Each number is 128 + 32 x the weight over its row's rms, rounded and kept within 0 to 255. Layers, rows and columns count from 0. Numbers have three digits each. The size before them is the row's rms in percent of the matrix's.

# down: layer 10 MLP down (transposed), 640x160, rms 0.271, rows 497-539, columns 0-159
# up: layer 10 MLP up, 640x160, rms 0.258, rows 498-539, columns 0-159
down497 111:168169134147075107126090190151104195091105129000110135132113087142120138130123131117102138127146132132140093154115136106142166133168099152128089129082159145137103092152139130080136100095113090115149126141102148136093131105094126116168079120138006124139116123150146115123183169129094135147164088104111133160187129157046104158108083128078072113161131097102106138112114076155066168107115114187122137128184112154120156175091164133102111146111116098146066082134124125135140091091147054
up498 090:118131115104125051131139163132110109136126081106141152121141129124029132100115118135135145095138128127150080153129162117131093130103053115095105150165122117171107136075125126103125143096155143124173126094105180100131145119133116144166115089142163149089115121163129101175133131105117006085037131130171163143142100160112090052138047082130137138095100140175121187117165107114188103059132131143108157218105064124139153075147178126105152098106166129135128172145126149136123123170131109
down498 084:103082114096151106143114042116137125177158156141141144145112154105193099076149097110115193107106144219161155069071142150144150132127129138101148143110108089129157156112080129086102132148166175132169089103131092121122135131162124080126123170098129147072137113127138140174104120081111179141132155114101125081064202080052139162148118128141148112181080116156117143120164156114108174148129148124151124097130069094128112125081105160091122177181092169227119155154121170164155107118113089
up499 092:164148071117098051159098126107135137115137156097113164070118102127159113091107109181067061141164149119141134131090148157116129092161085114165150124127124143075104153127106139057141173104114163089119132112110153142070158117126121110058098054160095106178154103130143179094148186160151140126155096164156152094154167140104162121093155144178166142081154120157121126137141152175149185114125056094127134132100129101169166152125121126085146193082153148067172066152097072139078124160125094
down499 094:107112098127116107122108121112126132087111177000112100099126137121134105136131159118113162160139162121101087156112164115170141153122113117109192139130140121102136087121185105129146167158093153115116117123122105125138145114120122133137149127148000119074118123113170082129133156138087123118124139149116143121149097149134131143134114146142160176131142113127140106128096119176073139096138113103126107139116146108117093120107100157124145098130140141088106101084120108160107107144142000
up500 108:076163111061056127131132149147098137108104127116148126115106164081141112139116166134135140045189095159151135162115134133115138120122080130123101125148111091152128160111157149085140171140134068093107164142133074138130085086128152168129146127159143095121136063111196185116159089145114102078119089089127103082132103126136145147136117107149182177109137108130129112074164128104185182172158143115102129169074122093183145085137116164098111186122199074130176139150181132103177080099215171
down500 115:137119170103148101075163115143141153135174094147108113147088183143112180131180088155143129129082135196091126139164131133165074154167124074107125223128088146154157113074135154136138096217134171121143152110089103177140129115102106134146104104136163169101149099110109107116148143137118182126160158144087120151125085103106130163082149098171129083081080127132135172146155145124169111132179163118160114125110135072113094163096139083097177145181125096047142170104100178213136144102179155
up501 109:114154087093137143110139113083163145123131104128168088076138107163099164136150123143100112120104113100113088173142150124102122095101188049067141150099107181082151115089170077142095108133121064142243182203108141098053093178144155145133118132152111169136127152146096129137149152133070089097133109147092153087116133117141161133127117142126115115161121139137101181136201144150167189113144086110107137126122094142087152064102162198125140103086137104164177130144139088116147203109134140
down501 106:125125082129121104140154139115166174127111145083135163084151075146127173102185109155102143171102140104117138168142150075134133148165118128094175132142179141059149126076159187075132111106116160141133112206089121134129076155141162123123145082126164162134130134100182110155139113153117152078136128139092168107197114128118101089143099141106144149157093203094173152159060139143117111062148103102120108100139118152042111196069121185064201174155162125112112106150127142090103104110170124
up502 100:113082140095135072158131088062213085128124133130117117123100125130130130126146110193101136064121164105226198122143165122110151101148070134147119079105182152087161192189145183148077133090124122133112136134116147099081171150158177133157122189125090107149094066114128133117105172164087150120143080096178124088129104058082144170176123120140152140075113117121109191171119124091141107117100104125093132139112147146087141120135107128112150137065128164088157071142133123110137153134143175
down502 095:125122098136202117107093164104125107182172143107089177157127094182138103167132136126117153130080179055124123079117122086178083102167062177105137125079147123161153174135140134196086148135136203148142130129104109043108100080092129128156116109156102145135111127128175114165119150132103111158199135145096153139171121109142143154156160096152201194138071142110158181140163151094110080107095076180152123084132097137121142111137101093100144069134103149155139132124169126138184095155167120
up503 095:110101079133102088092139126160122148142134091089235061081161122118129112168115107186057151132113067153158123102123136128129121132107132138062177152164139169107157100077130185148086077117150131127105180177109136065107161147113166213161090095180123141160138128109162160168120189118114171094164095158184162107136155128082134132160121104142112108112093153117147103106106158115120116104206098124160115111116123181195149144127125133106065120155137122132112088187115118132157111104154164
down503 089:138115127129129137100127135131069114193090103020067125143169132154128141105104121132179106092129079124068118120108145117169135137064126159132131103096074161087141123121115119172075117139120139160133162107124143106150105128123123112159158126139026109163176171072140144114116135135085126162122143140124120094120164198122113086107111124170086196146126167122154124153072169138101134170135147142123107099077113100063125127129119179162163131142113113165132065102164118183178057101164041
up504 097:088165108136122132046122157128088111118140103118147171060090191130111130100197090114084113161136133135118150132142150117134110092143170053166081120091161172175152116169130153148086104080179144061127134081089064125110082148120130101087110143114122154136154074103207137147126122081120157115108174138105118049187155099099148102092093158117108137108103170178163126079140101113147172123068112124189155150155118108158133158153150124175141129119135107089140133166060074112113148145162122
down504 096:104066144183132077151118132084127100186135167146146124127155179153170148124096062129109149131133114172132103094150190057155122148142125103130108148163193147130107129114112167104114150158138150072109118098127174107135103056154111088139148194129168164144146137133202070117074075075136101145093117116136116143130135123075175161195114142200144091128090180105168112180114133133143127118156083122090106158154137163188161170129170156167071111102099168098145147091122129140124165104166083
up505 104:130137111134137047060119142130139120096141076070148110151097179116064104154125149128102099096134177094165175116111153123114127108132134122118118093087089128193128161169108136183091198175104145175116118123129123093117107156107121117099158136156123131110181143095110137137147088162104104146152187104132146135167106112204123103129092075131183182153148120081146097123182144119174078193153043094153095113159052124118142077131155121097219146105172131103122135139156109083120109135090147
down505 103:079117079108174184109090149124095086124105167097093162125097180106138105116098121073116127138153111112142160175106140122122122152115141158158116128149129117147128083114068128181141059105119169118074138132057163127100201111063118114126114139155083099085226160158104150130114181088168049170121108100123067145144157122152146082150141050116122151116127120149160180130105144140195115138107132164149104109151069131112119083149071104165131143141116172173136130099164114104157129112190095
up506 106:066152095119155110135063131097132128164111108168137095109128121166108127096193124160115101123111151109152117115110180100101147116113091081066101117098119127134146122131150142159112099173171118092148071151165084081162164099103143209108147132066144122092113094101059157103167095120074069086153117153115121103150131086111133129192071092171138122096104087112187186065108129127186158104123190109164180115082140115109077143127119117101147181114155139143175127148121073153077151130089089
down506 108:141055128126184114120108151176092153114072132151127111114173112151116062150117109093169091155117109164215140110096111136128136129130175086162122151110118074106161111098131139123124071064106171077142092117192117148181131091117182156124158110095138130169080134151102081118087122166102082057121122165111156147124163105083088170171147173102155193116133141100168159131082094150153103075090194110081089105135140110121128157130136094093121153211094126183142106086114113107112123132126142
up507 090:102136133106127151098063144097156163129130071135133010154065100097118161090162136123116087121169128142128181112089171078136119111117107131100141106105129153109131186086117134141121158155142116193169079175175094050083132160143145138092107125162152138121104075087196115129146117125162133058098136142215135059192077103096087152145139134141124144092105109103169144067125125133151146141164103130094147121084103128141132146123152127098160155097165118126156094105088139159149173162125180
down507 088:069142084189101218121110100153147148164072081077094108174137150142106092122168142163157062146145140153079160084129109122114161161131120127086100120149128122130168118102092136120095123172137098125164102115148136107068143200101100120134068163111237154172168064112157151152118118114150164132123145104164124075136103146148166166056129130105136150133115112167126145113135122088181108097138100202122122130118098127153133105126103085094078128139171172175157128082106130124154192172139149
up508 105:131109135151094068116120166136114099110077097124189099144138186100102186085169120136153110091154134109093133102114124082088123057137108062134136175072149143147131148145114068140091133133117148082145083153168118117076069125148144147108125124099077108161134125176106197128094188091063125079145147149151120058084133069119134096182088089115122194096134113080158105107133087121167194176157135089119142163078119076127149119130162112125143111125152139126097111152126064114179111146122164
down508 101:136163116108109128148160121196138179107104089081138126076133132127114145141143180126107124096158163150082167159056192135102164136138130175178132184191126170153156083117106070116143101122111151081136058157165118119103194137155181094119154064097149051152099127157145125091110188171084131143149106106130145073167111102165084078151113120135098119120142114120069156111159103116092133122122143167122115181134161135134152102096107097104134164081092090107145129146038152097142149161071124
up509 104:067156143116059131092130117077077093118107109122152096074141123132115144097151064127086148155102180128133205130071157108134116105105083178089130104099133142115112133168135109166111098128131159159178116143169050094082144133100115128124107102133127103121194140112017149169163097192070185134064132127169129133076113102158160103127086123127125118104133129103116104159128115134188095125105132105147158079130150160093115120125135101178102149093142150154177128206135126107099090183098091
down509 100:114142134117107170157089148144147120130134141143175127066040135141177129129127117144135186117095152181168164156141125106197099212141145163110146162146082138140068157153141103111133128183118178168137155116139157143156113043090131127150142084103152171115132108168092097165149111087121198130050179074133116124066089109153155107118102126171185063102144147132115113152130122156128099096146109113151161061104115128146138201086140086088117128100135114170117114080091169152154090137138155
up510 098:115154202076129119125122162055169101112173134125133184128118120130149133076134098182089148138089171120067144123105181077126134130101133117085109137127062119100146157133116065144124091152137159136110112180181150054132141120137130120148063129116127149051100101134111146081173157177104062180136110122148098164132103097119101082111122124084148109114066168162164147110116107112135127096139161084093130143083084091173112102143143126090105087095088169136081109154160135128189093128209166
down510 101:126157150157183122135132107115177108161082169083177060159091106112111100127174124190136160123139157173088090162104100158157133156112118089071167138125054170095125112107137075138108128166114109159103094129131134146096070135131087140171084152119023103172187123143127105122136077120124164193091168149101086092145147180106077108132132140157157201154162124136118108077125147144153124141077149146133161115142073136125110111115167122070116119143170103105125105087047133119132085163123100
up511 100:136168123134109153057100103090104149131116142104132055087125121153128077109136023143156151110123108072108076113149149108131160115099134138168124122105141150110103131169148136154138097141129078052117118092130116092143114144113138188117102166096145086128099125124080164156119146152141116115156195178168127146076124115147117121126128139187135134142143204089073135104151094120167137170060159078173127162037130091097107145164109131168108079060165140078061107138099111096150145083120153
down511 102:134135080128143092061066125120149165120129147151126117143136171152139103112187180118117177076130109059094081122116079092134103097112107157141177169197140110102116099147054175145115082176161111135121174093125170111149179130108152093115091176119119150126064165145099125162106101126158125158113165172120131182165140073129132143125159095102114151151105143098067118139116082137077083151086135099154176113103143077114165107209135104152153088093170150109063154136085081151131131139173166
up512 094:103167099115124115069136122036144131167151119080144175125095205146104104079127150160125192099142150083208143104141156097117141160055074140133077076159123174122084155139123139126128080154145123147088129129162135126112105078177147123087136100080146078076196131139120108096122104062108191120084143150188165152154110101141112115131127127158120164109108097116093106101114110155154095153112111145177142181149130122100110084113098141089209188122193159106114117141110125094096129107126136
down512 086:128091083102134090157156150078193127171129160126129130137069151172148157142156143143119127090095118124183140053091151132139184170117101105160158095107128127119058144164104108124123084116130149095136131074139153159134116105076189213100152112086134102114152134141145127052133112123104140115106090136112186221163120139120121138108150158116075118066169180099145126132041127160139117150123133131108115130147095125094114077078136142061087181113121195122094186119149135137158101135114181
up513 113:109145126132104104130100119112101131166107123105158118162187076141124126139094120137078135069155195130099115144123184167116106094110131123160066090150109144164129129090171109121131109114116136124138115140173168132160091124085108112082088151111118110124133127175069160148093200184155192085137153088151149165117160099166162120134130077147171135184073126094167127125212069191115139134119100175127130173115141143147185083097217181115114146155123104099082089170160129088190152106101148
down513 105:100142177089072143142121134118128180117097054133124078151112119235108094135140132114160117094127123186099101100168100149135185120142153118150120162099067132096124094122129151112141141068122114118118177111162125121115079112094089056122104139075181194115191139097096111148144149098139145160104115182050108182062147127102072167098088125149180152097108107141124134144116146078118106110133157117097109128136139123093153127079175144121097124137118169086156158083083096147159185127193126
up514 092:122201111076102118115110136157112115184114142136133119137072129137218169092171147131125104092149148101082122146148186130091137111081135083108171171118048144153140149106154107158142154172093144151141127172154082118143067130133126154109117098142132119135121161213179119126171163151134131118159055123168126100134113086110141131055111088166122078216161140140169119095182120158118179116108163118144162164085054173090114066130171125143134105129171112094137125148144123150111146185113131
down514 091:170102126151164130129170158189106174133152113022128137101129101125126151121104139086133122166043097163063135165150116171086109106131100181156154158169079127157101117107166105119115153117098172097171102126096122078181133081140128164115119083096208063148107092119131161124136112081103163090103128108102176120081077134080143129115199081163100153069166133124110064118162146125123124148110128111150046114175158167145129131151123109138145118143119111104127172085128115134069114141162122
up515 087:191066116171093124102145133081141121101129130143108097114080171062105098118095078156087117135073104107145105111082087171135132084099111119152151098132161126095114167147091091126160151097153069093128114051181115178128144149116118152128076122080126104178113142137051142088119086162089121153096125116123171120170150105131145110167074083139134180153113127149128124059135079128175150128178104159108224119197138110081125093137122138077080179097145143102136107136133100165152107094160129
down515 104:113118106122119071105094137146161159147101147000139115123137123135137154131122136123123142113134140118123142139130129126130153115127102111129123145095119127122137111145126117157168098137140138123131127136117110134145128133142115120124104125141000133121105097180131108087141111101139109156136146143131138129126160145141131100135110137136137189130114126107117103141157132130105114131122129133121108162136157125112138135146128122120143117107095146111108115110129154143117132107134000
up516 104:144157137123120110145107190107071123095080112106152093124116116166126099135123148172103132137093199141214113152148102116077120059121153093175077144146084120184139143183190134195094141103130133110161121149144132107159063111106136154125149190103120132061138104110102135087086144140045088149141123099109160111176182135167178102146114120150140183143113156164095064129122145091147169146107133105079131171118157187105153106119133132077142115112114099121125152140110116097162108219086168
down516 098:110075168072102102119071100056089141132144086048141149142094138157093141075110166155106087120148198120142072137145085123154165159160196173157115123127159136135088143147132114111119129123124091129158139125123171096163117120122154169129145139137045073165092139148121157077195143110105117136150107107104169132090134174135076082100115141130108153100181118152072097144081131155136133152108135122163118094107109150145176144117140064117098134158090158133098137106022171147165102118122056
up517 102:125173121111093091128065177145088105144133109089134120152156122123141092158125111135104121098113140136065166146180131083111129110126144128145046109099091141171205102120127140129104088084168168113127105138141123093143088090161120125101072191107087123122138116164141118103121108096120084068072192131085169105202142151068093124080147134176162148113119068149137138122095079117141103144159149120116201149114103148103164108149197167087148116061159103070086124147141108101145138147170198
down517 103:170166125103163103100128141071166119105187156158122113193147087097176109171183071097118174080145106167120140130125120114110152120111124150111163156134152153119143150138127129159037179134209172117154110110100162125084123136155114148116085145133141083112149147141110116087142125116051099153113136080116052123103069157106050158076136164134122103137151131112154156123090078117159166118106165173120146137168124107142170129231150141145146220121122088138114141134140096125138112138099183
up518 105:095113045144105126123115127123096135126111114108184112152157130151132147170152179162140125142102114113140124096126149145102144133104112079135138123158115152138163133068169072151060165147094102152120126136169118130112102104137132146094120102090185159118120132188130145143133122121119163112155113177181096089114149136173198093126048144171182130150176209077117172132109133182149212175136175077126124102080131078191172112149109147169087084133185089160137108148135087103082120160186115
down518 104:082136152134137146172154133097117194145163111073121182146117155146132176087137112104150119133075112066141171114128179130181125132114144137154171153115186114127127116137104112123155137158115132153201122101166172133186121138079084124105143122143075114174114134131145115097156081139174172116122105117177095134087134079167194131120117067177120146123159174092089076136114139143138094164146150111090106127089196138104144101172052116176198133077072096151150119063134140131168113096130049
up519 105:097139130110106106060095129075163116129162087107130154092059194143136142149090070131142159162140190120120148135147151131099154107104125120177079111130117143132148120102121104108100166183148126107129182069138053118071132143124141131136127104125148094135089104114077135096176143101140139103177086130185094114119137137116143078096125146105111136152158200110111203141179114169138192158089157130148176080084126129081143132107091143172086093093181093127148110149089122126183127146025169
down519 105:098134166138127082109118108104206116150116010156019114155137186158130128105149127140111132105146178107148153153095107084130110105117069152156116147140097119129100146129094134131150115211161116134164121103114109125135120076127136135131115136162149088079054118105159178130079105151131125116141149111192125118049119132118139114128169167106139136167163188084079104138097137135158083150150210161057162104157188161118124116166167136149099154168079123152153123165135152138122144134112141
up520 099:121156086108099074089100155178085142174097133095164161099110061117080135065107068157114169087159200157143089140119128091066160038164108155134096075111086172113143149153140181146123148141151151081142110133194050150111153127066111163122128160100117143148102072088129123120139124129136131158139113104144111146111077144157119079143108088110118137114119141115101118108122096179173125137087134108172086158095139092150193133103093119199097161125138101094138119135127108122100192188122128
down520 102:084135106081178132144123113049079121182156121076165177175156109103056112141184129116114144158088160132186115128108096121115136112156063121147122116159138101125127132102052083098137108123074118177138087170083130175100130150128109129155128182163168124069104152139114148128149145149049112101139141112159151107103123098152112151156115114110135089131121108060122181150127156127165139156129166100139079111095138133159131130034142123126159152102092054091230131134168129096121127179121132
up521 082:182108064181105065120179118070170123129083113117114118139097122097154138095103107176056090130105135121148135097123111119172140066141140151183131187197145188074170186098127152152097073104162150134078100160154122163131163115085106142135061139092122118129200136080114128131140129130152182116126146145181176122106122100093179119075088118167119132140183121142144078133144152143119126149131085108188131130137152109164132104145088181120106172156175128102161131157133106187100113161137070
down521 104:116140103134123090107101141130122116129113143000131125111128129116120153126129124143118151108113135114144125131135129133154115121101129134137140114106119149125132112108129136155121104141124122133128132131130122138122128122121153152121121129107000120144132128123122131091112142142107135123133126150136147136125136131136153121118106108136130215119141129118154131143136138120125121129131121120135123147129137112136133108119105142144123135105122129136127108116127125153130119148143000
up522 091:104147131160103148086060122107149144133164107109161172107106182166156157124142118124150127068153084096192059139143157097086231134095157077139108105148109133147125131101182151110121111112080152105100155164133095113140105091163114178120137081113170092095154150126084127072143108089134159064108152150108130122108125141070084099098093141155132119173058132169117116163135124164166132165130114082198131131132131171115095098133117130207122166100204141155141063117155107066134120164100124
down522 085:127166174157123153164145119152203128152149099073159167122091136120155143126151178115105090052166183102189119079183138131100120098110089125095190132142173155134072143129106174156154117122134161087057114112129083184170148093173073186121124083124130166145133117121110123148125130132117103101092148132101183185140125178160059166117135131109110137083074149136157148152130136144123121156084169136129185139131163142097125133169062151139119143161135118091098106156086155131158165188110212
up523 098:138155112113080135103085126120089152136073112132123162148124079049111127134077132142156130157157130167107122153159125056114163078060154110098112089169146160094135109072147176071160162134146066119150047130149137101120086107125138148109149135150142123117118093165153156103152123113087111091139076083129100084183116116111148115106136102133139147181089133132155109068181101198138184110146080152177141170132115191130086079162050118117112142141177107075157150128112138095200123101110151
down523 096:131162156136112217150162143136083145132057106071089131152110128107085177126078167095123142164140077092138153086104148115131112145092135082165126157081096103101104077137117152091123142103118155143123130122111107160111089186160167162118138135111095113130072093164132069144109156095161131124160117098087113148053156137143072096112130146199113167123085114123164117126121220127080122172066136138104099136151164135181190139071161104115103148095135087117045151122144112151172106115161085
up524 102:095185086061106156101112146090141085112111106073152119058127177081119163107141129159073179102118122144087132105145153121138165086123091085124107137101110135156109133150154145186073142151112133101108146158181147138166059125117146148067147151182198096179107114154156115148148132179153115112141131112102125098182092126118173142133126080158203160095147073186103095096145083131118167145187118094164160145110120108136110145116154173164077116094126106127123098163100156120130080052188102
down524 102:178107163108148187097109183195141117082137162156112160122141186094108133162109142102143135167163124077163081096092149188156118166104170085132145134070091149134132078130127151171112104122116140096149142131121146125110102148134134053173067087098102116085081147116118106214081140161070095096078149097167130128148122154099098112129149176143139169089110087126115116142149108148147130151138143138116146143164105105176147127154183119112148132154174159076033131074199178159148087114158127
up525 126:119120117130107077120099155132159101162156113071207144128100075100086157145156157148164089155088098162140157139115146095130165083081165151110145185126112185147132117119142149128075146154103113124111125145146098096105143107186145140041092130139126113150081160200186142184143102120114132078137107083121156123148131106114145134197130077177137156110145153094133146086136116134150135178152108141119086127133137141066116071078180124114160028083137078086139126136089157112134130188177190
down525 116:121139159163103156037125112132087140172149136120128119147086084183101128118145151082120111141123110082182123160130181098165174061139179194128130120172161142145138142127091114098097159065099123114104155172094147169144071197150182133164102084132111119160174113095128139099115137121141140107147105103117065127109153108102118063107090195087123095112163102100069106128079075107145143121120186078085147162077142132156132153170177151094185145113163111090145140146100110153101144069166115
up526 106:110146162105119107176062184120102134150137104119183122107105088168135134133132123170083122141124148140168122120153131085113122096119085065161113090165115113143107141151168125133100117110136124082146022116108086165157060150165149217090119160084176175150112157162093166128123147094127168124065103108112153100183080126110109071125112135115136118132112165219112147130152098183141125151100112150102114168148117141143166105057110101162161082116146138080117133142130060077141126185081102
down526 110:119100144137121196153109132102105096102122145093138116119090067159119118071133150146126147090191174132115114189141136055129158107107146107118145133123161125132115117105107133184128060119163136085128072151075090178195129189156152156104151135114098109146073169156155146092141098174109148154133158084144074100132095122122100105128137136130138161095160154127121093068138101100084108125053075167116089139121117129121108147059093068150138137183096147193072097123078119165159161142179059
up527 116:101153066099116069125133158112125117117088101125156058166133094163075098130115161158093150156133122129138149154114171093137123110090131150108098126131077176203191130130143052171102103121158121103148149119149194136068128103134107113140096138099114155171113089128164121106147195123113126164092179168144146091158130130060123089144140143165124127097152112155167126185137146107101149144130100138129151137091099105191136095163174164165165118101079148170178093166137128047194214156110112
down527 106:119064110158122122127142122141114139116128132136129121126174118123142113166039149181131072121171167126115141108138083085189067151128095094146102184124155210173136115101104088126134091112124172118144179152085180145088108133151143132166128081141160127152117058024128123111129128132085115132104123151148069127141117089059160122107126138133089114118117093194173131186140164156118157135122123140087103133131103087140114113114179168155090128160078137176107109127136051042122187138108122
up528 084:069114115108123112073140122128150129149170107092142114165126067140171149146176121166118166180086142153121105103094150150094167131164160131106152158118063116105134107111150127112137112117171115122172128239109156133101136122180110123159099099126123146128089145149125115185146179152087186102170108162158172098065120116108140141128080155138123115169118184106182116123220149141144169102131146079145177120106111126093094121149171123075193138131165069097098101123088140104122208196118169
down528 082:113085147110146164120140150154105151150075155094094142138110032101134152104105134101108106134135122117140095187087153134131140138142116167068161149109118126112131102143146157054066167147124144153139146184069169134149176126123158120154154095092224135091111173136133130161094174135095120165067140147072122110123194164135148151112100083143142062133158124092095153111116122063094178172120137121161098062096160155104152090109112119101124125137191103093099118064089121155102168117178182
up529 099:127138103151100114142119120115102080160137132088139108166102115073157139122131116140126165106136116119079121131097133137028140100110069011102173103117134112185113164120111138109123130146153119119113114153137192071140035090121166140128116094092138071125067150150188123149143148090148091110118149157162145162078177092098153102192117150142115143117135134067090145120164111142092179117110076156141146122138119055159135128164133071164172147123151122078143109106122075120107173115123210
down529 096:141111158136137106172176119111184128135096144070113080112073103154151160123108147158124100100100125216135126117172114118112076114153133055105122074146131104140129110125136148098141135141124124112169153133113111101092094100123134144111131081144159153109091134154166106120109128105093151134115152117208144127171188129101110111086165128147112047102097187093088093111175129125100148190137099114172045059137108118190177136127212112139099118132114159141171163103211151171075093163145096
up530 103:092148099104076114071138153107128189138157079070165175066134090122126088065142114106187112151105073125097148148133138151147153125122091165134109105216111158135149140145168163190088127146142074126170122154137154099092123120133153128141073142106135100082111098135163136143137163115152146158167170171075096115120113116167143148157133094116160162105137125127070163068122101171126102194198094110122125157100148111148187121073141154141115066123129123151195114203074085099174127114128123
down530 103:144094120123109115139110167130072176114137165110098117121091071123137116100136168101159109136100132169166204166084133149084137138121125135159185116151118130196113153119104122183126095118100105133074073124090196080141124170099159143098042103172107202107112129056155166125125097118161141131128102110092109157114148101148125112126088078156065180129140067186147141102120143078120094120110080124105142180160109107116078134084192120092136124209141115087159125147180102131104104118148086
up531 104:118116124115123098129119212083144093141117108140135112220133175127118090126142170090106124081133122117179153095087173079058120098148144118144091124133149165119089175158103185108072145050119120135129126170158093091097108172152143129116128151052114134108162121133127107161143159107176096104160135031192147152141171131108147123209097130152156163138153155095178126110133135132147133169139100115122111123180060120113115061129103100134209151114129128112095156136167135097110100160161166
down531 108:155151126150143111146166182175118107150122180067128114178121123095116112119118175103135149075174101151113165128121114155128070135098142140138099134062170109089117090125131208194083145112156125066088180131100108135126184148091108137130120235103096107097145163135098139170120140100137091135144079064135107193128112154158139127121114116077112169125102098133116112042117110093144105125150153184160116175193085109135188116124122127062140111080125120143094117104180152077137098104117109
up532 100:108123072146119117107162127126121187148147136135099091126113131068094154169131082182138127152090098178113080141127105119116113115142111106121082118109158129045128120075106131085119089150139115110174150100076133087095148129127126121095120138170141094106064119119077118150101111096097113144060127080237129101092135112189124120115101099067111123176077162154045162087169094158131139146155099112108137133159139111057143089061146101095088130145164084077112093152102118065111127115164103
down532 102:087079096127097150134181136107154182107181125139120100099111107092122163117108105119054177159091131182136100096115093093122096120151116085104160144108120154076158113100106133158184147112081136154147132124101096107149155120143169183097102092232166075123149088169112121129111087067150132148167159132161086104098137113175166115123124085086105097123116110097064167088140054153117110089112134140059143091195130141136126098088086061130171168172136105079091141128149136111110120111158105
up533 095:130130095131089082122117208085160121114174123092105138110090141078133113061137136118088152133141118134170088196151090137122169049117079112151181106150093177195132133180162163128097119112146140153111047158148076129092103113105178117093131115080135116098117095136160143179110159154100166135194119128180139130174124083157101056106124110161131156118129180199146110134136132139130098158085097091194090147086100137134061142091109125097172151144112138086141099138148151166146133156148096
down533 094:163122150104104138150123137091109110158161110012134092120130155141106117125097146128099128107176121187128101127077100164189141164096093185146174153204083164128130109109073140156127126138098121138140130129127184101126161129166128125094120146133022129071116138163100161162108152183128226109083164110129144085133139107103159113109146133118105148129121102120168157110141109153095111076103135093089135172129143144157114098108102165161098134097172124130140148094145082115075123157154013
up534 101:168034065117081080092118155091136147180092107119143142111136104067105117109176158141090150107129150199187135130099117099090170095104191099127094138087100189126154163133102150090099152117154101064126140119133162165100127098094116206118106138141121119186120044163144145133144075137141126098116171102104145114108162118105128124151166100123165186085126184122120138096123114168141125099199105132152127183186125150119105123065135122178146108088119127128091112151101107106129095160184168
down534 103:094161149108122078127098163155097111108151174038114167110152122118100147134088128141145069115150168173113125129133127186115118140151146108107129140109121152104119117132130136116148139126169101124109159132109111138128162074120118103133169053131034219110119120159111188146111132159128103128151145171071163104099153160159154157138111185138070126160096105182083142072105164090151098118076136067143142204130127089153140097121124115085116122111090181132099105081162062145114049117109057
up535 094:110086097091126122056083151161149157099094011132148173109140122167077113105170127176176136129137158111121153136113165160071158108129104147077082176155133168081175150184107088095118166103121127126140147140134211073120054181177110113099091090143159114124170105158129165093124160144086147128120119110136174115165138043118143130195143153129165126156155112109112110137138122115147165093152112116120111100114138142111106128133105112088100166141141057140119171135181142152204137116129101
down535 096:115187143147122106134141135104168137086127061000134121157138195150137164125137129147190123172125094158120133127099100132128136113169099100151120122071142115079113085145152163023187115118143093136164178125127175109136104142154136078116122132076192101170088181148131109101143108119150151166123141165126139109111092092135162139156190108094141180126170101138128119132104157131094128148134109152092124127149111088159164146100167095094107153157134102171121167074160126073132152119137075
up536 114:125145123075106118144096141126149128111104110119117116160153141126105113154159127162129132119138175131172179166145164082062147040101101130152129132126112238115090159125100104159104146115144093143129065129151085130098143154135183108116135136101169067153151092169119151148101079105068094136149092148144081132185158127088107170134083077180128143175110094137178095147156093111109166129158143120117106110127135141130092096106185106165199116122127131051162134152126120099140108204086221
down536 109:092118103146112059110087124159080125198123127082121123073083133171155127168144155109078108116119134146092116220105179113149138115177143093114103156063134144122104070152151111114169091127141130130152127093061127217138148166117177078149141107139089115138117141163125190150102122130108086105138104132140111110122125185093091128101191086150124190095129129161096146172150112115162096064149117184137103097126130145117161105069131090078113157066161144093086123127102133140146066069151114
up537 102:125108115061092082092149149104121129090189111093107122069145089067078133077126115145129089103087084124182071129135130046134140127110199122110120186193115156126116135078120118121065156104150143099188121143127120160140111114088066133099133114119144135144125128137218155136101154141124098190124097133120128121139148136112117104175089106157148137121168145135175135133163096144136133107100118064176161150129158114129081087141184208081090144092159120068140064199119100129143137115136111
down537 101:167115132112084087171112133132102128135138118008102127150100117063106108115123097150176055101138149115060102146110068109209102133151120139152188104142108099124120122095115170133102149141138158115132142145165131169168092153119120176118106139134004116147107149132143112139149120133128104127155156151147117172163197143118156172127132109116160194152138113140125170145137134091161086100096117103161137182132154117151108136070108151174149168134062173149105118141100129192106121141148042
up538 094:107129071127061132144101119156082106133146138183129133145099142131111111138145104143177154134147060130154097090120179151144190117068113126157148188190104101163092117117160145097098219122114097100159069111092107121072112134152179142124085140142136121090102116122194108117142172101090154141150166173164093073143114038132205137144089125116179139172146143112093131144136128121126175163177093084168122120107116062166105083140159177136120103118130113093153075138083140095100101140164130
down538 093:106173160095099158097145109126160134171130088144095095184118169110127123117160113117182145171132059125120138185189097179169105123174069080113145133080129131180168080194148164122117102168112125088121127142118095155158115082125127088130144156112151138146124134088111173077224084122090171161102113145220174127133136113092128124090151116158146136132086095187163142167129097083161086099145097116068112156125181147093133170123162112164161099158115108104169162096156154117148135150098164
up539 091:130169067102106055045117085191120105159152107108117090075106115154112082097124078122137147136123106107094172095165109136153135122102110140128104129142170045108133129088132123112072132144146152115145181073106120096101051159188124147134156184089136096122132143133150118169142206120128173185138101174122143090155116094100086137157084106119187142119128140112178152112154105110092123098150159111092142114108141104199143142129141171125053164109141163171156077158129128098115092060089136
down539 093:139142119090090102112118127207121139184104132072123111089163108116148104164082190160102106113098164222099170153109101127131154129139083128172170131149115070148142093129143150121089132165155183114132142123084118114153087117103097133121135153092058147182125122151155062120111145158147132147149115151073168090140114083109116143108086140174103218108098158133144158107177132062086109119098122146088129118106123146184155140110134175100028134048158157138106120128140116140122107115125058